From a checkpoint of a small transformer trained on Wikipedia.
Architecture: RMSNorm before each block, rotary positions, untied embeddings.
Training: a variant of Muon for these matrices, 1565M tokens, 11941 steps.
Each number is 128 + 32 x the weight over its row's rms, rounded and kept within 0 to 255. Layers, rows and columns count from 0. Numbers have three digits each. The size before them is the row's rms in percent of the matrix's.

# layer 6 MLP down, 768x1792, rms 0.0592, rows 125-182, columns 1008-1119
101:126168101126066068137082143132126143121129154170191145164085111128129120146144142101127080097113129082101158116115147134116149163101128155119096183156128163106143097125105148121069104077184100105099129109140162183140121146163096156115153107146085133083159118078147136064155151089157185084150127102066076088122131164099141087162161118116
099:125124130128125118193137103130126132115151133147160155159104156109094107106067158110121125210104112074115137129139118107166142074151081128097113201147124188084100122133091115152110110140140120109141164090107140177125130118188135115159184126155160177086135165178108194080158140156099185105069145117106139094178124112125134102113161118095
104:130089106076106129092140168124119128135124118176098122089138094099144141128126162116123098115112149081127136185117110142151079027105133148129113114141149208138130134118071139105164142129092087207110123106124102142060097145111138128130116112106079175110148162133181124110142112087095152141131138122138139150170112135107102114106145119144
104:076165177097123137203094127123108137150179110114158169155094118098151138152040154093151094108108160126127167117113168133119083156118133087195143106130124117172121159135152131143169119147127141121103151167099118140149104142120129126137123120193118113167152113150152111114110126157112157074123063136124147134113136132166097153163147128151
101:104118149157103107119155104090074145167131119183116108131157120087103227169081118214163156153169176089123120120116096170173068127144046137083130153129116136153099172081143141152110146091110132124122135134150133123104103162140192139100111154059113138133045189162138122094107097155103214154153139070078174090092135146145191135121107083067
099:109136120142127146152202144106133145086059142122075058165159156144179168143047127098142104106180165124110124132133150100201126178119129104104127109134124059105099157107133142139178133089176123113176120182164122155131140125146070177104174081119140099076114127134107186137069123109086126146120093072161110069143175141124160111119148123106
097:113122142112073132111124153087104176142116074092128194134128135145144111169058156137126166086084155127108148181100142148097118128126155052160126150162104162075144128155098147150084129086136110132106117160176135151130081111086127129086099077130138086140093114016130136139134108139122172090123159136131181081138183190106157090102152149196
096:164110067178133074153115093172120169147120125123108145137115113181167146136141153144103152163066102085064126121077126098180120125128198129118082087043083138112057152154115132140111093096140106152127130137171128159203123122115100074181177149118103095067165091133207094106108143137083153156126125181121086143129144181126137093138108117121
096:119167136090127120158116183057147092080190127119090143117162142120141079123133166165121116122108156131107138115095146061173216154166134129111095100145111115119094128142080156161156146106137117099142078118147142147112112087145097110158090112074137147119177134157147098059063136127118142093151161131197106147077167162146168125114125165109
100:160139121171169201087140141128138138149090155096143120138143153154141139163113133153123164117144046126133146149157171098145131124115118070148102124127092129115125108092142137155134111125152142125107089119156123104133111141188147141155135140137151155141159108110123101142139101103141067121105143107154099142112116127151099079060064118080
100:048085138169126119130165144107091132108155080152161104121180120105080120146117101150136161119148129141076114180137121151161102155104167161152130129136107114157126133087114136164069105125106199096081119109128089114128134134124105120179174132101112173132092088137081156081112133154171139104113119189159109132104094142159078151069165140122
110:081156154157111172139139137159117173197178090148138144124096110144097127140086126121127104131095117134147158220139134109176119076114094187122103120134113187079128063174120139164085152165089127132102150173120165128150139165086148141128092136131091132113132072079128102115094099138137150155136136095126129136082155126127112136189150110119
099:120144193134118210136168082139157137117120082151121127123108099133176115107060122150103086114130119135187131142128128168103141122091085147072187112105146186105082086073119143070150115090132121109108149097119149220129178137132182127129139093129122107105097068141097139079112166130136121147124138117125146159200093084127179095067154145140
102:180146117146128116179131133155122128106107124118113119155126196114179056124080128151113144086104072132140137126098192199141109123118208141074224163173086129114175165107145119123156159161140119072166102115132081182132170042132133109172149130150147111143119065130121106123133147126144127134127113115087125118080142155162165107185143148158
101:227080072131140149122094177148147121164094097145103200118097133114180121136083133161172089178070207114153174171108129143151140168149149145148114130146058148141130146075214120123125127059088161133167151085134122104137141152166125129110141136149172125176163140165157130071133137145106123156135130104156105088174123166188112159142145121111
100:104149093170142154142185127130085182111110107087110139130174144140124122156168139120088216144118116180125115108193175127131144179127112116146089137152090134162076144123151117177132171136117139145154170134130064110122110122143158134133133152203108133114159101128142087132137115123164181116082104142171154165145115151091090114169104080130
144:169149153103101121122150159102117135108148162097133148134074094107148120184160112199077127111168118094128131166078156125153114088117100095067151104126130098142124083137170143113132171101091125147125112165144150178235106139105117144114102070182179118180133130126114108131134126132130194188122067155127129099168127078141093087119109124151
104:098078127131133148150086083160162091071095110082108091159119134181088159105125105155069084085140157122060091092159135110142150161120109154150125134134157114098143078072199145106134149123096146138192163143136115087096097119142064095123102170129095173142097143121088161123148129074117122158093110158125153129086094093148061182080116084144
099:098063153153126152172138159085108159143118121102128135096089161126100180139127176085118117122065094194097059097160101117178183153104105124047107109116147139094095118056111098215162125170118138123085120147080124081129109159089143067140095115159117123115148148098100126158161157161097129154123068064074170106124170177104115095121118150135
092:081155153120191156091141099146109123123149099120165080082180088125025126115110102119127129060114127104078174091175106093100097112125154143103093126146146114099118116141150108170147089150141164126165110085114110134149120167114134108149157137170161090134114113086116185204104142143100104205166122121120155085160126143157088135095117063181
099:180139160107166100106129140133155165117115090128112102172085170048128160125130143107159151190104126150136136079186117157142154167132085129136142164110133071145127196144103145146110128116137132114184144140115139088062131154151174096130181139137121157107135138081189101142121122194072166136154102086165100115104123105127117225103086142090
098:122162064118102125125149135156124149145142143141136115120111118123146134138107080094072083166066102106112119174109097176133078090158083106126064144147166099127131117137177148135128129134048094167074136133160130145077134156159088124093099143099138194111128118144100103193142176127079114153190091117174123155104141072125107136125074154147
098:069072130097128097158161119185131131154128142096115139164163131072059130141120106167123199131064125084152104139151194101115130106089072136163181152108137124140157175165142146140163075064111127096175168142150163139126147127148072128103140156121122133105126131146108121161136104126115190064088092126113095116130084120136106101139088146107
099:096143168105141132106107067143185093175108133127098158144130102119114140122206170093167101156151176163143134147181172148124156156122074127114185095134159185141123205120176100141152120124122148100146127127109110115142097100164109202160120162110084062062177130105106160095170105118113113093152101136142124117195062104120082080087181133144
097:099125173162151157136148143098175096126126122125102125109139091090099076121063094160114159145126184106130133173146085094177173133088120081168076132165118134128122208126087166151218112123111095136087095165093149156126132132127123133102074089138062144111121112175121061125117118123157170168051125105110162141167091136133110136105177083185
101:140136121167144057096105125124122087135150141139113142132181106155107096101190094099099132151075135125118115117167136071154165115118174149146099133190205080177166099133097140176113125091126149125126138105133109122109114183109141140105164122168189147131179073112144128065173097185103078118131093121089168146082115098147136129089055140139
098:148137158173153076112137135107115140113104161130123106156164119073145142152138099188140128123146176116150133184163090124150140120107114069136169124153187095075149098144080130042068060110176156102126073168148142168150140119135150145149158124085146162142071107105187128098140164120185141109167109125146095153133095135095079127093111115167
098:107148114165163154124096136162110161093176124130127157101104159147148082151145150115130050119139123158172135113103134130169165138177145117104152142114096124121178119175165081104148181110106114135133157082126143159113154182139158078082127099154068189154076131112113088159086156151124087142100171105121118140155148132089145099181122164162
101:074105155126126081092193144123061106116169159156117122103097152157140110170114125123093161116098112098177149119111132067091135153157120106106132094215119102188117132169086153131090146088172127164131195157058085151135172149090092077107137141146116166133126136110097120170196071159070114144172154093128175124147075135100141125130122178086
099:128138123144084169152140129089083138143097141126100098102120066100087173184143145185094143130114115074141145120137118176088103141097123092139181076084109142138162158174156153100115156113097070155122095187136101087139167193135125155117207175143188136096113157170090061136093131043141022113157125056204169104101103112088164180164088144170
101:109143106118070148094132168117129098113128179151183132137131097162109149168145076082079126167167155183143140117128177123086151111123133103101106109066107231118077117071116136197130128086151126128109130114132163101108122111092172040185149137095113153166110132134110160143160138172126153109110081125116123129140134136172179079122181176136
097:168147134113127130172195119091145210174161108036116100129136129125114129111168135150066113137100141063124107137139065134136075118119116136121167139135126071096116112119122077152135075198086176134143136130108155144108177156204092155096098185134117177115111169122168188106135146116097124152148152162126154073128127107152135142100131124111
100:135134129149143161096092140162203154181145114101113099119123116135141178109104139108141170084099123130163117055123138141140163151136151099136177134158162143136079096133110127155172159155137114081174121138071143134110163099109163127151146099092152120177114109080073137101119116115066196125139153090145069120120137139120190129141099130127
098:118158160137129084139138177139126126138108156108188148130103148098113108069113163138134119148138100164127181096102124084136150087152122134103112078130132201139143168149153128104158140163149143126102140135122075109104118128117119080166195187124145069129132097162103125124147052193140099135148161187096082051105126151154143148126136089152
103:128160104100181150129146154137139192060110118164152206135108118126162098172075105099114131116094131103084176175141102127129179131164133150129130070149097182127082083106115133137131083082184132197163143102113104157163073154134139148164166109135159122138153018174049095091132126137177116083149133145117130148131164127138128117156135120138
099:158075146146084183178168050114186125120124095122113200131212127069128110159125153108102099120109111117093114147175091138115140140074112146162105128114138097103119172133126172118117110166095130159147062075126118087160154097072130147141133156162143122164142109114109136112148171142172157133105130132100112126157080189107139168131089131091
102:149122140134094117175094172106150151132147123155128055085115092118115125165105098102131087128133204195116117078115109197083160127131039130132122111115139156109056133152163163090075124080103110115122123177117171164096046144108147142129190106105139131114092143097106131000109123206118090133136172103124141181117140139129164141112053097088
094:110143121154164168101130137154093168169118139141210169099090087114150203186163133163145109104144143108170149124099110066131173120131096127119184112107049093105105096158046152117122173109007152121092127185165114147098145133102125187163149080145153131140143100164114149105069146097172076088121118115164118116121168123086110120117114096122
101:157166126112136105113174126161114104099164177129095171155163133127201098119133112155122080131124137077115087169120095221071169086121160094096194137105122084111109130193071145083122154122193164155122164109126163146115157140142102107091050145090117117151054095116044153144105105167103116096126164148178085084162145139121082095067091076115
101:102121157113126172123127156140107129152182114087141121124102137142170072119097142083040104109165163159126120137187151112096160141161089160160155124082128114100117102116068150146132147113147086133107111192119051099120162141161111110159146108151126087158132109136099085116173130127149141107146123123089125166096108131094067164128157119188
099:159088166141168092100143143166091247166125078071100106119118083137150070143145100121198127101095176125156161126086106118115166159172144112146171186135165122187081129159129143136150062104138129088146139144152215164137143171186128085148089073118155142170138123075133094144124117153128163130131175157135127141134145135108143130132184112127
098:088138083105131108150116130167147073143177106188164084130124111102096185097073122079174164169148166150112153111073115186136084161061180137091121168137063154056119120091123133090202146145128135075084124132124119132132178090135131175074061133088127099135194130127115146157131109133097124177089122117107094121098180123174027193169145108100
098:166123093114106120124106071170144101092127131145130132148139117075112125144115146100177105077053172137097125144133143132083122140155119105135103117101110163110135091086171105123142076136150114159116114117138157132064127115127096150110123105073155119146176162135104139160080095073175132138119069077108122119101131161126122072112123106115
096:099156123096115120099102147175140119092131149130152154189117136061087141135144107120217090126123098078185105157125102042110105153160100150183130178096113176113104083108087082114199160090038106154083133135145136175147101084131194062108110072145139132114195206123104186198098109197125107091103125100151121117138108108075171094162123144107
098:143096135176166148114145103112100151167118172120121137145084068067127073123158098156079134177147162099134077175112140162086207160113105135104190139158205135075131124090061066128163123149146143141164124155095125135109093096090109123135122102138144111093067093148118089183167196110129077180172139085125107128124116169135109139159086094136
102:109105140105166154138140112094129117110172135092135099170158156149119156111134147201184150143071114076130134154127099099120186089121166145101153118099113096128091097166128170061191099086073086168125107135120195076128148150068169119097159173096148123125101135163151136118153133131093114184068135130098183130104143134139104138099087122059
101:143205092127201121091107132170118116133158183124158107081147139101104150121132067053095102129140066109150137142070147087112116138100179106085173183108116176136113125140157109160158189062099090086105158135147120110186098062137075102180124095071133115134125117105183145171111151128155069076090134167148198181166118087089085101136130126096
101:077102137151104179094157157128074135153124168124184140181166103139177123051123167138162137130128139135160113138141115120176096162120124174135084141075129192153155122162186091156083114143095131125088063182137118135112148156208152155071118103127165145117091099204128189145171110087132140122133120176114065133158095128159059158123078122072
105:120115130150191156171103143122099109088136158109172190168156155163107137145152169088070180159183090113110147192166123132135084134092169153050116124065121080159202187115096124099147121077066054119096103112064065158120137145159106123214132056096104129149119120108114150096129113100121150077133149162104117159119153136125063108063141114112
102:118119144211119094161107133122078138116126120115184153107156115056125098123113153104196204135154135087145152121125131124148136122112158153130095101097089109213107108136103139111118147141101107054114125128150101156127215167078161128129159137140111114124167096092142105102149106178149165130126144091098123162140127124184143112151172192123
099:125102111063127087139148119153118132142141139157120130139142149146111124097152088171186119134122135152087113168141140118109106067081126131160105159081141168099118186176083103128114109069124146159156136166043117159117123116098136110105124162155119078079111113103111170097147187189113138168135167179156112074162106103169184075149088124156
100:063117083096122110114096117142135166159094176133101145175120155100134144116125114138145112132099163177105145093147121134118162159097169075083126138085057152123114103116137136208079113142136125122190147120121083097150152117068104171144182138113109144171214176163121150100161109086123146128042171123051171124143130098135199141121136042104
098:106156102121138129117107146142120087122112179150065174112110148147072130113145139052121127106154161158137117144125135113126145166137098117091122159112160148071173123126098113129143132165142091130154090200141085154108121131124205096122157121100120103133110125165148102115000091142090131171165177074153101132084102128120104115177084114075
102:096119155085136200075094155096117138171142120183140148144074090082124189137139135076097163134149117124157118102092149091121157099057117142122143117109080135093111027130123158221061097105129102103170142095145131201187090138108119130129104059090148131146119158139108086144134099111142088129125124134123128122132111157183142131112095089162
098:124131123106113068135150069166092147097111150125111164140094113111136095068135095075143137081153146184098114162045090166099145165149165131113123124130159155131117167125087093159062109106185105124136153081121128165143121161129182129177131150134123159125147121112117145126135154173121136101224149092124093151155106111119138132124228128132
102:114131108151154126084126160084140136147126114117162118119101128135128142084172130099097172127105147086131134118146124109159102149126099147133108134124148116106190081148098141129145213109149103110181143119120120112099108138098125147128108134109094115125099175113161139119065115135179098129107144133144136085157149133162138186171174149085
102:148115152169186093109140098108154105134119128119165148078107179138107126136117098140112137150198094066082082081144124100153156140196158123103151117115146118133152108131152106160115199164127155098164097106129124118091138078169111136086128137155127135119098127079132149090162123117156183166114115165204109105130098088146159102109100074088
100:120140126112146139176110151120151144136118115141213123132103106094137110121190109096140187163104092170116138079133094145100098100197100105128148172146158108112148115111150101100094031121157060114123091131087185157196123103123163097083104181128199099131151113095165203078105144076160149151131157133144139080143138101145145136109141144159